Each number is 128 + 24 x the weight over its row's rms, rounded and kept within 0 to 255. Layers, rows and columns count from 0. Numbers have three digits each. The size before them is the row's rms in percent of the matrix's.

# down: layer 4 MLP down (transposed), 896x224, rms 0.202, rows 114-144, columns 0-223
# up: layer 4 MLP up, 896x224, rms 0.215, rows 115-145, columns 0-223
down114 104:145164181156084094111100124119072136129152174138089118094170134121143106143134125108145136121118139132174119160159151120091152094125112132163137114168138111103134116110131150131145115140145124162160119131138137110165147140087140073146118139131073100114142092147084113144116099121136154149147128127147098161162111106149136135124086134155161140124135124120123091132099110131133154116145102140155095100113131104103187134100140158088139100077133141110156162156148147148178135149157132099164118143114116150092139130152071066112162117169125111115132097104154121101148141150081131138142140140139113097178139131132125116138108165094120155135089135128149158132121142097108133149109
up115 096:116108106139143143140121146134167123125099115102181144125104117165165131127117134150168147132133080139128133107123101112130138087147137141078155127094105145126127092132172063096199117144135081154079124132158099104118111089097129120112109165113148184166117148123101123150133128058155102119125103113116148108139111133129091129188110123124098155135115130149118113116111125098125103160116146090165084133117138118127160110129134157101103160125121163119119146166103138166142145132136101126139114146151157108134155132131102106076107146133142132108101138156140109117146142123122137123117129135118121132103166134116128101057134124139109124074136114068129136179117127097128124114171
down115 101:118132142123123144151104104110150132177168175098051124123145129123117201143123141106139123150122135096143101107108089131148169080110201140171109132131082118130160121136113138158155112119116130097138107174141133137130136122104167144148122112113126161132126115123106131152098171140108129130117101132138183160170138104130150117110152145097164093121135107127158146120103121128183156117127104160151129111094101126143103083132144127160120096142107143148138120108107126148090160103130123129090130144118098145103140161162138130106158126138156099089099101151124155134114131121098124150137112069159090123156160166149135104156156088102123099139130124094143106126128145141112088130147
up116 098:139111125095129167112095127135146163101104151068118161117105161124110111079125147152094134085101160125138112136146049062112108079112166134117115118082129156136147106110165173137106151118065138144065121151169127157142135098120122115144107144171193139107097111148102124161110134138095106129137141154130130111144150131102108098088099137140097133141172127135115160139119134161137098143109158139161117133091134111161132158116103101140138142123129142111102124138149150110136111115143118133139162123103109143109154091169150133073152118109135136108119131098101118135157138129105139146125130119128151138169130140097103113143144173093144105139118127153113146140130118115085140135092
down116 096:132079150084132177118140138161083171113120155087119131157119147137160124172115146117141110103154148133164108127115127107183094104125120090133127111071094141102112131137156144129156129102124139112103103111118096147140144095119129141117141092180150120151119128169151138125104113120107097126127152134133124073112177133125111075147129147116150156142137132116139137101107107164177138117127171131097159145152115103149142148132103090144120155144071178160074139120130134133155137092146078141106182122127126166109117112118126146151120126104124153131121133126075099090155102133143138099114107151147110154134132100105123124113132105119132174185133165130111138115092118129083116137124
up117 102:106104125128139131154149083086131141080148134114141146164152117162135163073111168112105112141097130154154106090170137098103131137168150116106125144080122088139102149136129126155125106145099166156125134183107153115117179129102182102105117164131150156110164121090135144164153120134136095097145120103112088143106137140169178084134122090161148141145134119099111136137099146093096116122145108132114142096082124105138097099132129144137102130095078128101144095156156116115132127117123110160147122100141120087152144143147115102070131126128135142105123137111162116145142150132127128122154128183124083139116143128107145128118130095139115177147121147110181165107140134112159145142152
down117 102:140138081119166155074113128132164160086107124138108160145169103169138133162125153116146075116124170124127128105145161107167130139119135155145123112150131093113087135097125112142115153125114193154115116132128131160139124148148103105160136136149154093130141097142136119146140138141138115135141132106118119138115149090136126085144134128118163115146141185119161087114133137129116160114144142136144125147080098127095138146154116110157167110125161147144106153124129136093185139140125106162142152104160141066094155174132116139133158121155162143115114115120159095134111086130116132088152150187149124126110167077166129140112133137146113161161149141115160096111092101123167140162090
up118 095:121142157096090127102109150091097129141134098111135100097151117108114101158105132138129093141112180088103133119113076109145163153131109104176108133130160068106137105153073124113131095110141147156135086106113096159140141138122137132114140168165123139161095121092095136117120084146162131107162105133112127085108104140152114100109138129152104098111123141128164121136120107127139116122136108125100144111152089099155096192151145126118144120113148112162141125135150078120098080097099128113128111130147138111146118117107145109103097124184106102126112137134138166155124174168117113130132098160107156175144124103136111085100108114153191127125133134152159138114133121167140141122092
down118 098:104123164118116144110084127159116179133139113114095125104129157158137123144125141117084121183157136123152134158112112138127157133116153107182108134146166135133134127141127092117136130068114152131134096141157069162147143170138153136137123136122115106104110116107130142132140069148155144111152151116155136146100130127140095115131105137135087153110118151143125142117158100131103142110135139150098128116143105153108144130152156105131119112138157136161092145158144128126141060117114127191153152121120159156119100174144120123104090114137111123101104170135186116135092159124136088063116098145143107167130123086151117054142125113097151144111128142112156123107131121175143135121071
up119 096:101159097080122145135120112128101129130129112113150174103120110160138155106186149146113131138099131113148110147137144151132152091087120142111125142124092138122096123115107131118157123140133116093109122162086116162164160140091131133058101131088155147150126107116109122147070103131134094102114128114136135129157124142177110146155166103093097090115105148103121104123110137117112128135125139124119122111126095145094093074185120140171132175107091141125139144119139124141119119166122122082173123115118090140154101150116130095134132117147143118161131126140170129175109107112109123132149070135122148130140094128104166135120098130135114160143188125157115145165147140083153162176096
down119 098:145143114126060179122107130158131107111136116086127146094174136149154140127146152120123143135117099152089118086123094108102139139130142151138134129149131136122137110157114100118138125153125131115109143155158120113072074124114128160118139105124136090187115124130145096090111115103167119112114135107172112082128116120147117122109108141136083143122153104133094147112151177121087156167140167168089157109148121108146114083114096126136136161107143108124136166134163131102187123153153143091125104140141122133137095142201112162101143096148118148158113158108136145127132120124111116143109134155131078118144157137102106128150075102157164138125108157158127131083089150105115136102151
up120 101:116128131134155153103157128143116111155116115097103121103097156108149139089123085060096138119109105086131115106136104110154114129094136108140109139130126115125101120158147168120123132161135100131131085156161125105117140147092139134171142142155116079141155150161175174137116120109138130124149130094161118121123118110115109109147104129108102145119129156128197124135131127103142110113122126149141161135146103126126084124127137165111098129143101119089162115124132162131139160076089109157078150133165121095098153164141111128115108130133139116118151113144147134136176172129112123131139180155093109075161154115133131138176118161130124133118104133108046081124118134196146142129130
down120 094:149143106134125130153135132130138130114120109171144182117171124131114093120172098131130110138150121186138123146122148171120153106096102090054147120088123144132137115130141107161122157096131148125097147113120172124137125095149115126147149108144093114090114129103110115165124126137111132133088098173107149104123137120152150133131114128144144131138136091118096087152138114119120117136199097117119162178113134094163159135124125129120143086132160146157151114111155124179084093140114135130134117131093113070153134156118170144169122135086122187176148115139140141137144122181157083115122112141108135085114138113167121152125105088116104173101137126103141134125129110164124124146145
up121 109:109125132123166119111157149092161117149128113177118121125118101103157116108126134112179127124128139096112110096138154149121089160122137096112111145096138143148135127137135162102058106149137143091142130141162110126123143129106129101111125164173149119144135144126159069102097132153099164068131193148115133132115145110123144149150094096126163144135104104103118145144116137090174120151122079094169115123105109126073133114152118118136143125107118108146151145119148147105136134119169116158130130113114125123139101175111123102144147112160083125107171182131126126150147185082098157107142106087106128111096107186135175126136138102132101107123133161102137138102141123126125101155157
down121 100:088163157113157135102112120145148116122166138136100121138112126117106120133102146117166101148174139125154128107109117080118137117108148114139143106113109143139103107134168148157123100160167151091126085145127101142084089137141116096107099127147126114102124096164101110140129104111134167124117177146129103085137108132129175148108132084109113152133164151142183080102178193134144154139174119118075111143126091151134154113146137082111123102135132123123109151173163123160127143139159094105101113121157145137139129090124115127105136158102112132124124131131125136118116161158104099098168096118137095175106157135141114132123163095116087116110129178105102121107176099130154102121126
up122 099:171114125112141088151154100152135128143137122085165129093129168160109102148132157123086117133118134133144084125097118118125113131112130139137142089126108159132175135126106128096119108148098101112155116158137158089097103132119115121127079184116114137132167111123162100129159134130173115175155150123181109163100144126106156162108137116141111108143137146131111143137180134177150156091101130107119130120159141128123150164082159182197134148111121082128115119123093162110136119114115109148182132135107135105127103133148170114150129162145104126143093141167125150091101105108102119112139140152139135128140128173152094134118144135154107141128090109083131141141182153123166121149135
down122 102:065129163085136134092118173131107150143108137153140139156126097087175133133135125109136103160114119150145109110150102118099142123123154126136088114125143135137138148138141146118141092084129145126113152103090106157091103132138129112131116083134158085143067145137148197137094140150122118128120144136115114113182148157164116127110148110157143142111126117102171164089058134145150149132169131154151100152127123108106093089127130132072153140142154145137090144154154122143141182135131107108106132126141165088078159144128144146132114103106152110118144154162115109147113110154135102094138147095133106144107164134135143171157093101140128170094162111134133116120146116142123122104100
up123 101:143138141141129105141170107158134098126122122091174129160142131148133165168094141123098070133114124173116096118129187139128094107109055119124092132120113156145144171134105143126143086184146126118120139118147114154171079115098075116108116122114122156130156123104158118133081108130131116087146145132134137158139134145105134115156126122141088139126150083133140091114139119104124153148103130123131115129127088133128128122076100095181112099129122099133136095124129153132110114140061117117156137164148172119122128110114119140135108157115145098115100102121121122144148099153131140125134166166117148121100115088111129155095125137095132103109154081173130165114087106179141134140167
down123 102:118162127130152121191164121152117107147130134115126136144127146149119141159147130105137083136181141175158138107147187089152123143125115084124146139119097167150117132112105127117082084123110138127112158164128130149141120102166152142132123130095079131113145174118123151151084170135136131098128132126161142147133090129138144142132140137130126078096110138123146127102125131106166147153123101119139167122130123122138125143145096092166130137168106121098094190115138157107125123163148080091113129140132164135136168154106070125108112147145130152120165151163156164113126204170104119113100184123138179115121157109129143134156137158142099120141137113108109144134142128138129125167150
up124 100:072098155128138136075134130118138134158131120155155164135121147100133132148087133136088173146135104108145142143102118168187113108104114087113093142133139139111115153102107122089138135130151107099137106131152127130122148142112131186094120134113138131159114096122152094121103119139108189159145119113151103107124149077147127104140145048098090142123120135123130193169150155137123127097108105144164122124109116100144109116172116148150133138131102144152126149105113147132163184094089144093134117117148093132133096105139121144133134117137140138117101139140158118128160126117118149096114134152121137118131085113209173133173147147136127152114147138182119140113117112097158106131133
down124 104:145165110108161143152139112147135126100138097086114110155157133131125141152131098106143115130112124107139132134108143124148146174116139163130167090105108103135124142100171114126102158155111125142118163096100108083118103100123090104136146123193132169110136142135096198127169124169111155108134122104123185123131106146138155136134189195147099111139154117146104083097117112142137092144089150166112143119148118127099088130160150097092082141133179142117120126146137142142101118126095134147121139148138154128118140099135124101145137150114131142107092157118098155130169100123159089111122169135150086128120131132116132093145086074095117109122142134122106102151117145160122157144137
up125 098:124140159159096115134175146110127144136172155166127187128117124139119122120122139132076150100125156119106120112133120173112116143087146108152157148144147122067122153141141088150127122151124160112140116139160125134115115159142118131108119091114118095178159162125119151092119121125137143124128126139110134161157110153114144099152120096108148141113100101096170118063105126137108158091149119120139119143110136161131119150099132124109081170146107111121174117146109117143181159130095117140133126105123133099113147130102151103125138116136130081093109111128160089136066131109114105113050118135125141174113149172094138075103131149155102155154092154132142089116127170119111130123111
down125 099:145120120135122184158144098102144141118089111155098162086129162144159106142140168082109118150123145150128113147134128111131130118134116104104109100155163116072116098131184085166078095166193092142103114123109115134093155139167205120114075135129146149132147119118107131148129121105158071135136128129149146152133198143151157137116106086136143138155123112122165108113091145148114137166114111141122112139146123158160167156114140121109098157158080102139142165130151144091096126157108145096145120155145163113135121113094132135091133124099137127113117089108140134136116156124132069106116125131146131122123127129154140116121142138130099116155087117125148128114136140117107126154153
up126 109:140099143115150118130155142153151110139127108129140166081123141141118164099107131141141128151145117148158122135129124092130118134131061062124119090144153113154143133167127120141141153160135116148145095162182114155179101115153143146106122132079125119146092147095141115118135101094098128101101106140138148132108131134119129138118160140105103122121166136162141119135144128101132130152133147126168146078106106157130177107171138168105137143117142149154113102162121144107099103138108091148148126147136151140134124115081140138074105151114171095113133135109062100148150094157149159169151139143109121148152166133129117168116156122082130169148130083155109142096084085093115133140157
down126 106:114084155128117077158151106117091078131120108112146134128124157168136114129221089116105147177154132129132108143155109135115150146143166171140153133145155086137140130105108155148149078112143129153121143125099158140093149123132091160130111134127128160102170129122114147151053099097094132089143110142116121123146125129111180147103135124189103162092114111140110112147136127118130120118130093102132091118140176110098137145120127153125129132129114142120110171154139149146143148102135119157122135099082112150108144130094152140132161131192123119109123125125152132159148125139137121095143144147110155074119094146114142118115123141178135137112092147172162157093142110133135147129118
up127 099:167041135121125112124116084163115100094163142111133082087126095107116123116115134132115160081130165159105098162113052135168147129121134100091103125177110126155162135110112117136118113108094105170157094120131060124134131148127143108087113139182102109104149138164140122135133148131140138140136087098105139126106127094128108108163147115115129146137146140097149139117095157146135163090150124110142138155135116117131136128125108123128102115141121122137144108131101119111145123126164141095149150154162128131127155137150149116136094119110102072119119093099118078132149153107118129098109089133125103124156098108157152122094123183160143124109113126083113152107136142138145134095080
down127 100:138129178119197162152143151074094170095137128098173123097127142138164120121112145131150126095118116154126132152065134121137114126149131139126131131084147144144145147120100062127122093146133113109098101112138160109155076132117112102173129137074161144074105146089123123137125100119158101147128202172114121151142123125141127123125125117184157115155121109117131108138127135113176136140114100106136088110111103147125130125153122146146148113169110146106158123151090155144137136150116173119144125100112100122124069133125109097111107130142162134140119150170134093109119160121127155115130159129096146140118127106107109088123138131095111109168141135153177137159121122147136126107161
up128 099:150117092118175175132103156102104131104168102106144146095125081136145158125166104132124095139171146099100123156151133077090153081124119140113164137119128140116107157155105103179136118105107105143116111121119129157113118123115126126112154153100148124111157130147117138136111131171136164091089150126147135138133152151132129162126101091146152125123129128125112177140126114195119145135145127083126158119158142104132103102152124158138080118145171144080127119136133094153080133133135175094148127139111119137163086132111159127173125128093094152125157093124108142152170146179097099129129101140129110116140108138153126107164117097114122112128143123124091159091167096092153140108172
down128 102:121152115075142142096112141148134160141078108136105102142127102139170141115177138120153159141150129094151143125179129097153120131147127129169161130136116124107125100113144133126126069106122128185117182112142121098170123166169111117086135148117131106108101130127129147110134136153132163165118125143137133071175156131135138153124128141109130140151086094106140178112083131180087102172140109144098120166135144151136170111148149135099103138088123144161108181120154100110125130173161116089128110100141167170147178150108131127134151124106104127106102117108108115094108146136094137137109153105119109161132134145157110136149130109149151123165114134150123117091107109121138129137089
up129 090:093111130130149102137110154118149120115180117141119167102118086139152084150112088134113174109132136136144122125108137115103156115145118114154137138091124117154127114115110138139132123150098063112100131143123118122124116161099145113120119114160110119114121139114152143085135119157120132139120153112113119142135132110087091163100134120104150097121125109110152145089112128171122115168192066101140117087148106107117100115133137095147172168145125086121091129114106136133132110163135148164099162130118106115067110133104109088131142066121144135096109131118104146099184117127125172119111142136177132092140091148145105086109117157161159132080132142183178132129117129121144152124094
down129 096:121088135157123122112154154102134142121104128154096160145143095098094114118138093108119150124186123183147140137136181087143154138126135104165112150097166140166150120092146136136128140126127141145123138160136135147127144113143143112141164119142131153139150102119140110077125142162116134081175150135113105150132112127134107080109139120142160135118118101151146156183105158135098124128135147148117153153150065119102125093113149101082132142144106160151124126149121146123113087128155107072144120113142135115108132123109135100105178106138114128108130105089124163112134079124136144144138141186177081124130072162142144104138104123148169133100152123152184162104121130126147170153152
up130 095:100123139133143156146107130110152098106129116114142101119099130122118113092077141168114133136108150116123176112151124132133167120135099092151123136196131092107126106132095149115163143126172133127139111148157137103157128158103133117088127100131127116155129092155161102081101104121098130084131130155115118148077141154132133157119118102113153090122127137129122113117126090110147147164114136109146141143166125185130114116134151094088120110111143122150198066139082114123176163118137177133143141116125130112117110082132155149093149154071107120154107109110140150121147135153109097153101166166114140135122134148101160107118086161172100140103139139107104089131115130123141104086110
down130 095:104137152107136143133154168122171116165072129118114102082154114117146153127162099134107110157121127124104138142145141129085146120153136131091174126183136167157141124133150179156086108159119097118155148118109120140187115124141097087126135141094142134113128070101151207143154145125107162188131146120139107156140126122108147089144183131135156087117151106143125133095143077136130161122115091130115117155097138146101092163161148127126084143120148140114102134125124092146113163139116145116145147102133145133129124098154123108152126136144104116103122126144121147126093105114132129114142165125109145143148122160106110085089112126090134140135140129123097119145123168083081151150145
up131 097:110121105113161130123117126134126145131131119177185092101112122152170143142127172162084131153154161094123129091150140115142096101107155171107135180148112115151167108160137127119093111148099110104101131150129134098149118102101121146106151132118127111136129150134149160125096115142118147140123136129140142139151081174105104134124117100108172081143141121146092119097131123115143125150131120103144128159095148136118147118097125135111124128094110136135125150138103104125119133182124107104086132153115101094121131105140147127132132141113094144122162178147136084145118115127162161139146032113114146168130156118093148127086115133116081167042150089127112110115138140141128163093128
down131 106:102188103115120055141155124117126137114101100121172114133136141138101113081173183164102134102129110126127108081127099088108159111132145126121130130128105108173142098115134107107131126138136114133113105107136085143086068195144134147115120128124125140078129138161096130121115141088124115125063123106145141169126128146097175123149150151141116085144133139146119125121129129098170123132141110107108134166099148153108182122150109114129139150124096117124158126105147109130092101159085145128111107134167113100144108134162131126143162144130138103143121145084115139114095148122184153124142153110126144146122112129073120058114127096117127104120125125123154124141078137100121131127123
up132 099:120109125119136131124108166122100154160159199123139121108160132124142134101122089091121121092125128126148196149107119131149157109204132115118143127118141118157135121133117148170154085120144097157134089154086122112098132141081149125092129126124191138111101130138151113107136132129152158146142101154145148143102114123093136084133150165176089089139110145113160130160144164106163093117083120111117141134077078153115169132135099109111115079101100101151105146085151101121129098123118166130116140116136136113178116133130120093105150093117121135153119103174134126136125090083155131144137118124137161152151111140119127118134126130154156114112158150126110094128134141110161110161113
down132 098:163155114164130127127119127145132106123145198133120091127158190133126115117124109095087135078140130105087125150122107133152146125175138089095162106151122136129094131125122145137090091113135123165110135154108125070127132149123177117123131077165118087121116145141148121120081153141147136150162082152161136140144088130108125158088119116148086106124141162117121158156125121169148151146081123134123172105145114178111109128104139116116144116122082102129141115160150171126123120177151100126104137159145133119107141143074153115132160100100113134141131150129111130101094152157111129143109128105104118129153136144141131150075150149143087156106136157126122126167113077150115165110117
up133 102:138117125128169075111164126123112162093121115094150113154128091138157131154137148087128118123089113119106128168124128112135165094138098113106161163171131137141130135119151096152151135092133094145093153154140160097146110162105140112103110113152134131129142131134105140106078117151137124074091128104112125157116121095123163143158154126138103138133149165093131102120158120108161141150145125135115150099174100112124130106180108179065141130144130074142150131100078133138122105108117158115166096147111120110101102095098125163122157148166144121115137131104178124127107116096086156126154138138116116113100127159136128145142100104099153090138126160089092140120089100164156140165115
down133 099:120158143157164133103145079135153111161109138074127138108135108105143111154142118089128106132151169166137131130135128145105181155133148132165134131124111136151178141160119167129134118151085136094143163144128136103079128133148149093155156120157147115142096164144138123139170151167121097136171171091145146143158104168140112125147137087071131163134152123126137118119130126074138165144160169112131118136121131133113088100190129138105106129130130110127135111144141126145136167147126122156157097144131142121122171150115156154124133133117112122088143128160147138111119156138092087087089119137130098140145138107153093132169077107131121110123159151105131153180160114145105078160126
up134 102:158122129113145136156102172146113133127113156107132165091127157139126114131111152116115153155122120113131097125135141098065171140147092142107083146096123166079111107134108139096157122103137128131128089119125125096067129138153090112120091115172185166127125148100159152102153120147131150103123116202118101061114127091111123143124148120149165155126163097120147110076144123109146150149094141158125102106129128112125142124100122142117127147128141129146130123135109104116088118148090136138106124112102139087169056132135125123139096136139118124121106128176146145156137091172149115142160127143140124147137084189170159125155118136175121130127104144132119145136150134117106131094129
down134 103:133164179146118155128116163159112116111092131144114105081142112138123140151126166138119106119136148161118119091163130138102108185179104144150112127149098164122118139163133163097157152089168131121136135165130084120119171144108119139135137096139134199139126111114148146141145172110121148128150142146120087125154116140103120082151147134089141156126139131143127129094129132067104166162119131155174126131125109173104137155127142118104097136103138133162112127123142132126117109160091147183179123095108141147145146144179141158140108111107117140103161124127162082105106169139133081118129152152114112129165139084118166119111131137130086109121113115132142140156108130089163162137136
up135 099:138135084120108189132099149097119117139115139103162144122146096119129122086142143183169078120105111124100141126128136123120128134118134134098146125137139153139169166141104127142141125146142145128107128158137168155136153081156125165154113131159155147143120147117130107105108089124073084126100076122119142123076148147101139122095154111115147128154118140136130116115145153145140087121125120152169140098145093125135156107105125158162123133130110119065156158106129123099053122113148119151122136159095134133151123067146153062099097115167137113127144140171120112103154153110120103143094148111077110155167103108157162131149133119138125110112115136117173090147126120154096141134144
down135 098:154108129130113146112110192167126130160132149117094153137126124131146149094139141110110136172127143136109083130162105133083130123174141162145143112114106115122106143153109139134155080104147111194115126105143102147121134128171092133087146118124158064146112128163134120110113135126132120141144112157127149103133152130142142138129097166085133130101063132063151159085130161133094117125118119105148155072137122183145093135110150127130103168093125137159165108142177115149124125136164115134135103130108146107140124133145140129138099154144097117146112140113102142123161163088114092146126163127113097124089162153143171137105130143165143093117163114129133148172110085151135131120137
up136 106:158139141162131131152065175087106166118148139074108180101106106133147152157138112121113164171130113130150164090159130126151152119134148120144174079146111106123179160149099111125139149145132118111136121163140142140100094144147141146168128110119122114182126129162111136144122145156101156120165139117179141122126130131106118119138098079125149145096119133119189106126139117124135147153149155117113114123110122096146159101095129113148092125095144118120108126111135141135143111129141147115080119111110110102152131124120136094163123121122133125179118139095137131124155115199111144161093153127114135122125144101151198166127151135108131182152123165160129166143105091098120154149112
down136 097:144141141135113150155124101135147148114137170088090140088105175132170107170157119149140154143162164144101140100101108144137150185143185105129119136119126144122121136112136115145141149134116100117120131136136156130101164155188133131151142094106062152149098158159102112178125141108097100099158155102123061095108147131143088115123107115091125109116119139110160142122137117098127129149107125121112142130099109110149127146111147148142100145121120080128098159110152131092179125115099093113129138071107112120135183084113126059132116150069134131160147115111123111135131123145135101117130136089099086133158131107132151139127101100123132151158158131111132127128118108150146130152104
up137 114:106109118160098162093102165172127165109164133117143136110133158141160127123121149127102147087103130111169119165108123131104114098136131166105140132104117137137151147115101104124176145117105171053170112136136128155179167116114128120109122106112089128175114154130138123173117152114160101131176111087129121100125114131116123106102123144060120115137139111118166165076162118130109117160072137118148110101126149143142106120110141110127093139097098150123130139110108140120100149139115141121121137167119157096136122106135092087123131098160119130115157118152122089107149130119102149114165124156138117158115091134126124111139151131084071137110146108103180089101136090130148099142152
down137 105:123187116108126139092149149119149099148149126102146132104104117110118128128102082120116076118110147173133121142149118125165155105105099094115125161106089130097115150094138098158137130131141146166131097136152142116116124097110150087105137159113094141099079079122181143138110167082093137096159097122081159117132101124151144136142108117113113138171122152119097131098120142116123128125100112155132095118188108119194084174120119170107125108151155116125135143149125145126147134127165143143089096113112128143155100115107123125092142111126137136094161123179112121124083145177113160114128154092154134169119178152141138166136118149151128152138123146118118093118141111108093116126125
up138 098:119126078125109127134069104137124145126108090069143148152124112131132117106082153071118170117146151089103097139126125115118187151116088115140137141128163129159116129089119133112161163151138150086130037160153156078111120125103095144100108122127133104126113128121164156142121131146148137170143132123128176184092154140142152118136149114124132124130145136123135163121123120163122105131147119158112127141104111133134086166164111128123102120114165110159108114152144140151128136091113107104133121153128140101148161112131130122156138144121141181137130125150135154122122154101143110105092164146113133162168139128138172102198164116112118146144105168128144150138144182133153108121130
down138 101:156159145106109116133140134153128082107119148162111084102147130099133171142113084145121122134117140107148158127128144161117059108148158113139147081115137106116134160127133132126077150141136117110086123099089151136152088130165121155128136109133123131081074126142137185130124132109099110092127099156115132097164123109121169092096135110127143093129141148143136136093154081121123115156103164125108154097138122116138136124157141124139106174136142174182166161111122132131139176116174179104100139118167112101113119123122161112128106128105126128127111148111150169119165115115146113126068111094109123110166148146117116141148116104104111107129115090116125079147118115156151152173153
up139 098:090136119178115134136121160121092149142108130142099188173135133116123107167100173115133120123129142122132119136087109124128161137138099127122121127145133121144135140130118096088129081116112136150145137135100129150126084078077145096130142140136181099138098106128119142147107121095129097161157122156129165153139110140111092200119124162083159126094116113165106089138186120076093122151094072171141137144085128091120132072160142118104121087143143140118142093173150124141129120123149121141133131129105116106123128156143133094133128134073117148130164140125139170137158149102108164124115104185110101154157106142136147102143123122125158138157123144117158132114132121149141126140148
down139 099:081125150143113159112124160162129097130152145134145116117120076099123126153128143111114102168142092123086135140102119107135141125099104174116142104142179107126110168127113145081129135157139143134117156090139149160100101166087137139105137136104122137133106132130164128116143147117113115139107102157150099137158085169128135141116126158149165138092115100149120129128135109123103160151149134115155120128147144138128105109172096113134118121144142152138126110120114138149125124094152176172158104102124125140123132126132098158184116075107156116143121116128145161166215139123120138121122138131150113115117034154173074158119099153120095112110116136128155082122119171108089123112121
up140 101:117101143162103117174102131136103110105130141143130108160148142117082126064123111120111102128136103149125118138121140175102187197113092152158165159136117079111121136133134137120119122104098097152116101128117129125071139119105130157155109150130132085144113105141123129107138144132132146112135122165130109116137128104124114123105132089131133126138177121131138117156111141142162182104109083066184117176110119073173152135155106156120131156129162110129092094096101144142143153112095102133116117122133114158133141087131141140132147116123141152208105115107124156104104098127145107103165122153087118136161101103120125133100112137128085123133117119148102100136133146108101127160163
down140 102:134161094105163104149101129155125085118102131106120146103094124101171126168163132106140074116118135175112130135118142128113103165157155135112099143179139169128163157107118152145144133132184151113099118134129127121146156137127139093180108125135095165125112153155096116113134138084143139165105124110177111148138130129152135136097169103097118102107131102153152141128137163144124128119146119100102156150140104151108137132150143077108119164121130112120136167150120094118137139165102107119089115107138160122138152103116089114100082107086157128109116132098136110145151164102123135122096092105151066123070114112137120125116112151153114100155137115144158132173161079125155160100141
up141 101:112112160100121080094088113115125115161103125134168102074074122103155123120111117120103130153150109118117098126118137082122131158148124127115138108128111106111095131193105156132148149122150132155100129109129128136071132159109092112128123142118160144170108138118154123072106151117139119098122169117199158162088112139124092106143136137134107169114139110126105120083138128084124141140189118129118114104125127127126129108116104096128151161107119199122166137140162147103116104138116107159154134133130128084140095133112132156123123139125127127109092104155105146105111101138177143147154127124067135114125166119136151152132128152139142098197133116175098118103111151130108132117118
down141 101:089138116115125083097120134124136115124117140126130163155123087117104146100133113142125111114104108114145165076159104078139100130129138085096114118163136086139088136131176169162138133167124160134104172118096107149117147159135106132134143150139158159139125115127152090109125138128097102104120112134161054102155107154144140105125159111136113130111128112109137104091115154116139124122169141128137104134080140143126107126114096108142179151142134146153172135093144111144135163131111121118176149121107136125118150099141130125129096128164152160101106139107159156140149098128156151130144166141101131165118166124124158148143185163164143082177115130127133146167077084122180135155137
up142 103:150118138126119098116120105100108140148144125121136169106123149136155128116107137139164104126123166173095113137126162128142115147106146167135118136114093140107125128142093123131124114095116182130163178104107179174111128091117138140149113148110177146169128154139117154102140137113112114135178104152170136122146178139084048140135087074104139124147161097147125123121159124095133131137158110125133120100132101144137113152129111138076124106079120187122103122101157069111127090093051151103111133149132143140139127085103102123124108100149150124103125049123151122122126125109159133130134126150097133132115115135145149146118147127111153124129095140136151162127119131124108151112129
down142 107:090183128108103078129155146131083104109145143148168119101102124113156106135111081135150168106144164106097115140160100141134118107135177130147120135110072105104111120115168087142143090087120172123134120084125124156151118144126100136100093133104155125155148145150113137117151140115154173165116068130112157137128144137072108121135125121147087135165131160141085080145115109126111103109107163102094138108113113110119129082142129149097095128064136139104095147145124136118166120121135131178137123108073118116124119123119107106121162120154104147162132139131162128138156134112127134115089093108114157116122134129137147145136156096117152136132125157071137107113134167104156113112108
up143 104:131112083107124085145065098161085151144136131107145123141121105140148179139145118171123126146114150154167133099171126101157115145113146122129148109121138110123122112093181149096127144105136106143137123145145117111097091116093118146081128166139167133126126120120129097141115144170142133129147151095159118147129199127128139121176160147142142146121152109115117104147127119151148124144105115115088126146154144082138137170158141143121116170147120128116139122138148138123192127136111151124164132191149129104161149079134168124126173113108160143138154155107089149154135138127111107106190109141095140140106113117092158094108140151157155082062104117119128119134115158104141144137123
down143 102:144139106170106127121118126120115095123092132150134112133205144119136153172132100122117118104137139103109147084119125118134095139111112111148214102135145140114143134080149157124136102110132155140149142092098134118099091135153156120139146099139146132111096068129168100138143132102105166140134139141111129128163138083143156119106137120127153098126154135163160088121114103145139118156146125114123096145118116113084131199167172158069123117114109157136157149168123115190174149114104119108097106139146109132089111131136160134104146120117124121146149134102144158141133117138149123114151143101148117118121149090131160111126169113115153133129160123083089108135166096111155141144169
up144 097:159081104117103114156127134137092150147108152133095134112091152127099160149146119102182146094151125130134172123141180111130124122129150098141105092137145134131133108115114115139086163125139089114136095122119148080107056131135129156117088112170159140124093127119107121129094156130105137137116134153157140118096190138094121161190147111160160121139159132163135141095130165106132138154112130113127147099117147163189119084155146092175090091135126134112124152141097132151103103124133139118159114148138147130133159088114132135121152147113108124131113089125067127109100129111153111105121140122164157110124112121130171107158118143101109135096170162122147147142093108159137134129161
down144 094:142087091127115134156139147151169107118123160156092144131149145080168145117094143183106100118132091168123143126106121122110119154170121134139145165133123190112139096137159159104126097085157128076143131108116116134122132153153180152113112154119105118085111136169151123126117128080122088136122135139143147122147105120126128151093128152110161119142115107114163136091129136134118162163100138150096128164133143157104151151135116162137144145187152099091159147134140140162101156142103120129115100117144109162107154126111112144106136106086138163119165098118144138117190124156142084125114129138099104119128137152134124146117128149172083169137151091119135073084112146139129115161122
up145 099:158075144171125141155147128143106137084105125117129106132151133182173136130114131127083156133118124112162128123152109214147132151144147113138119095134133159139166132148138127131097142099155101128110057164113142139106132164092097112119112157135128127089109120153137132130106131170152138198117131111089147062144128168102134148107126125109083094142092131115096118141099097141119119098103125097155150096156149104115094126148137173155096118126138114122135137150104118131129151119153114117110148099101128153157108140128157110163125145172093123096100102118131121162144111113085136119145113138130161121112116125122099120136085108122114100139140087096152156112132139118166083126162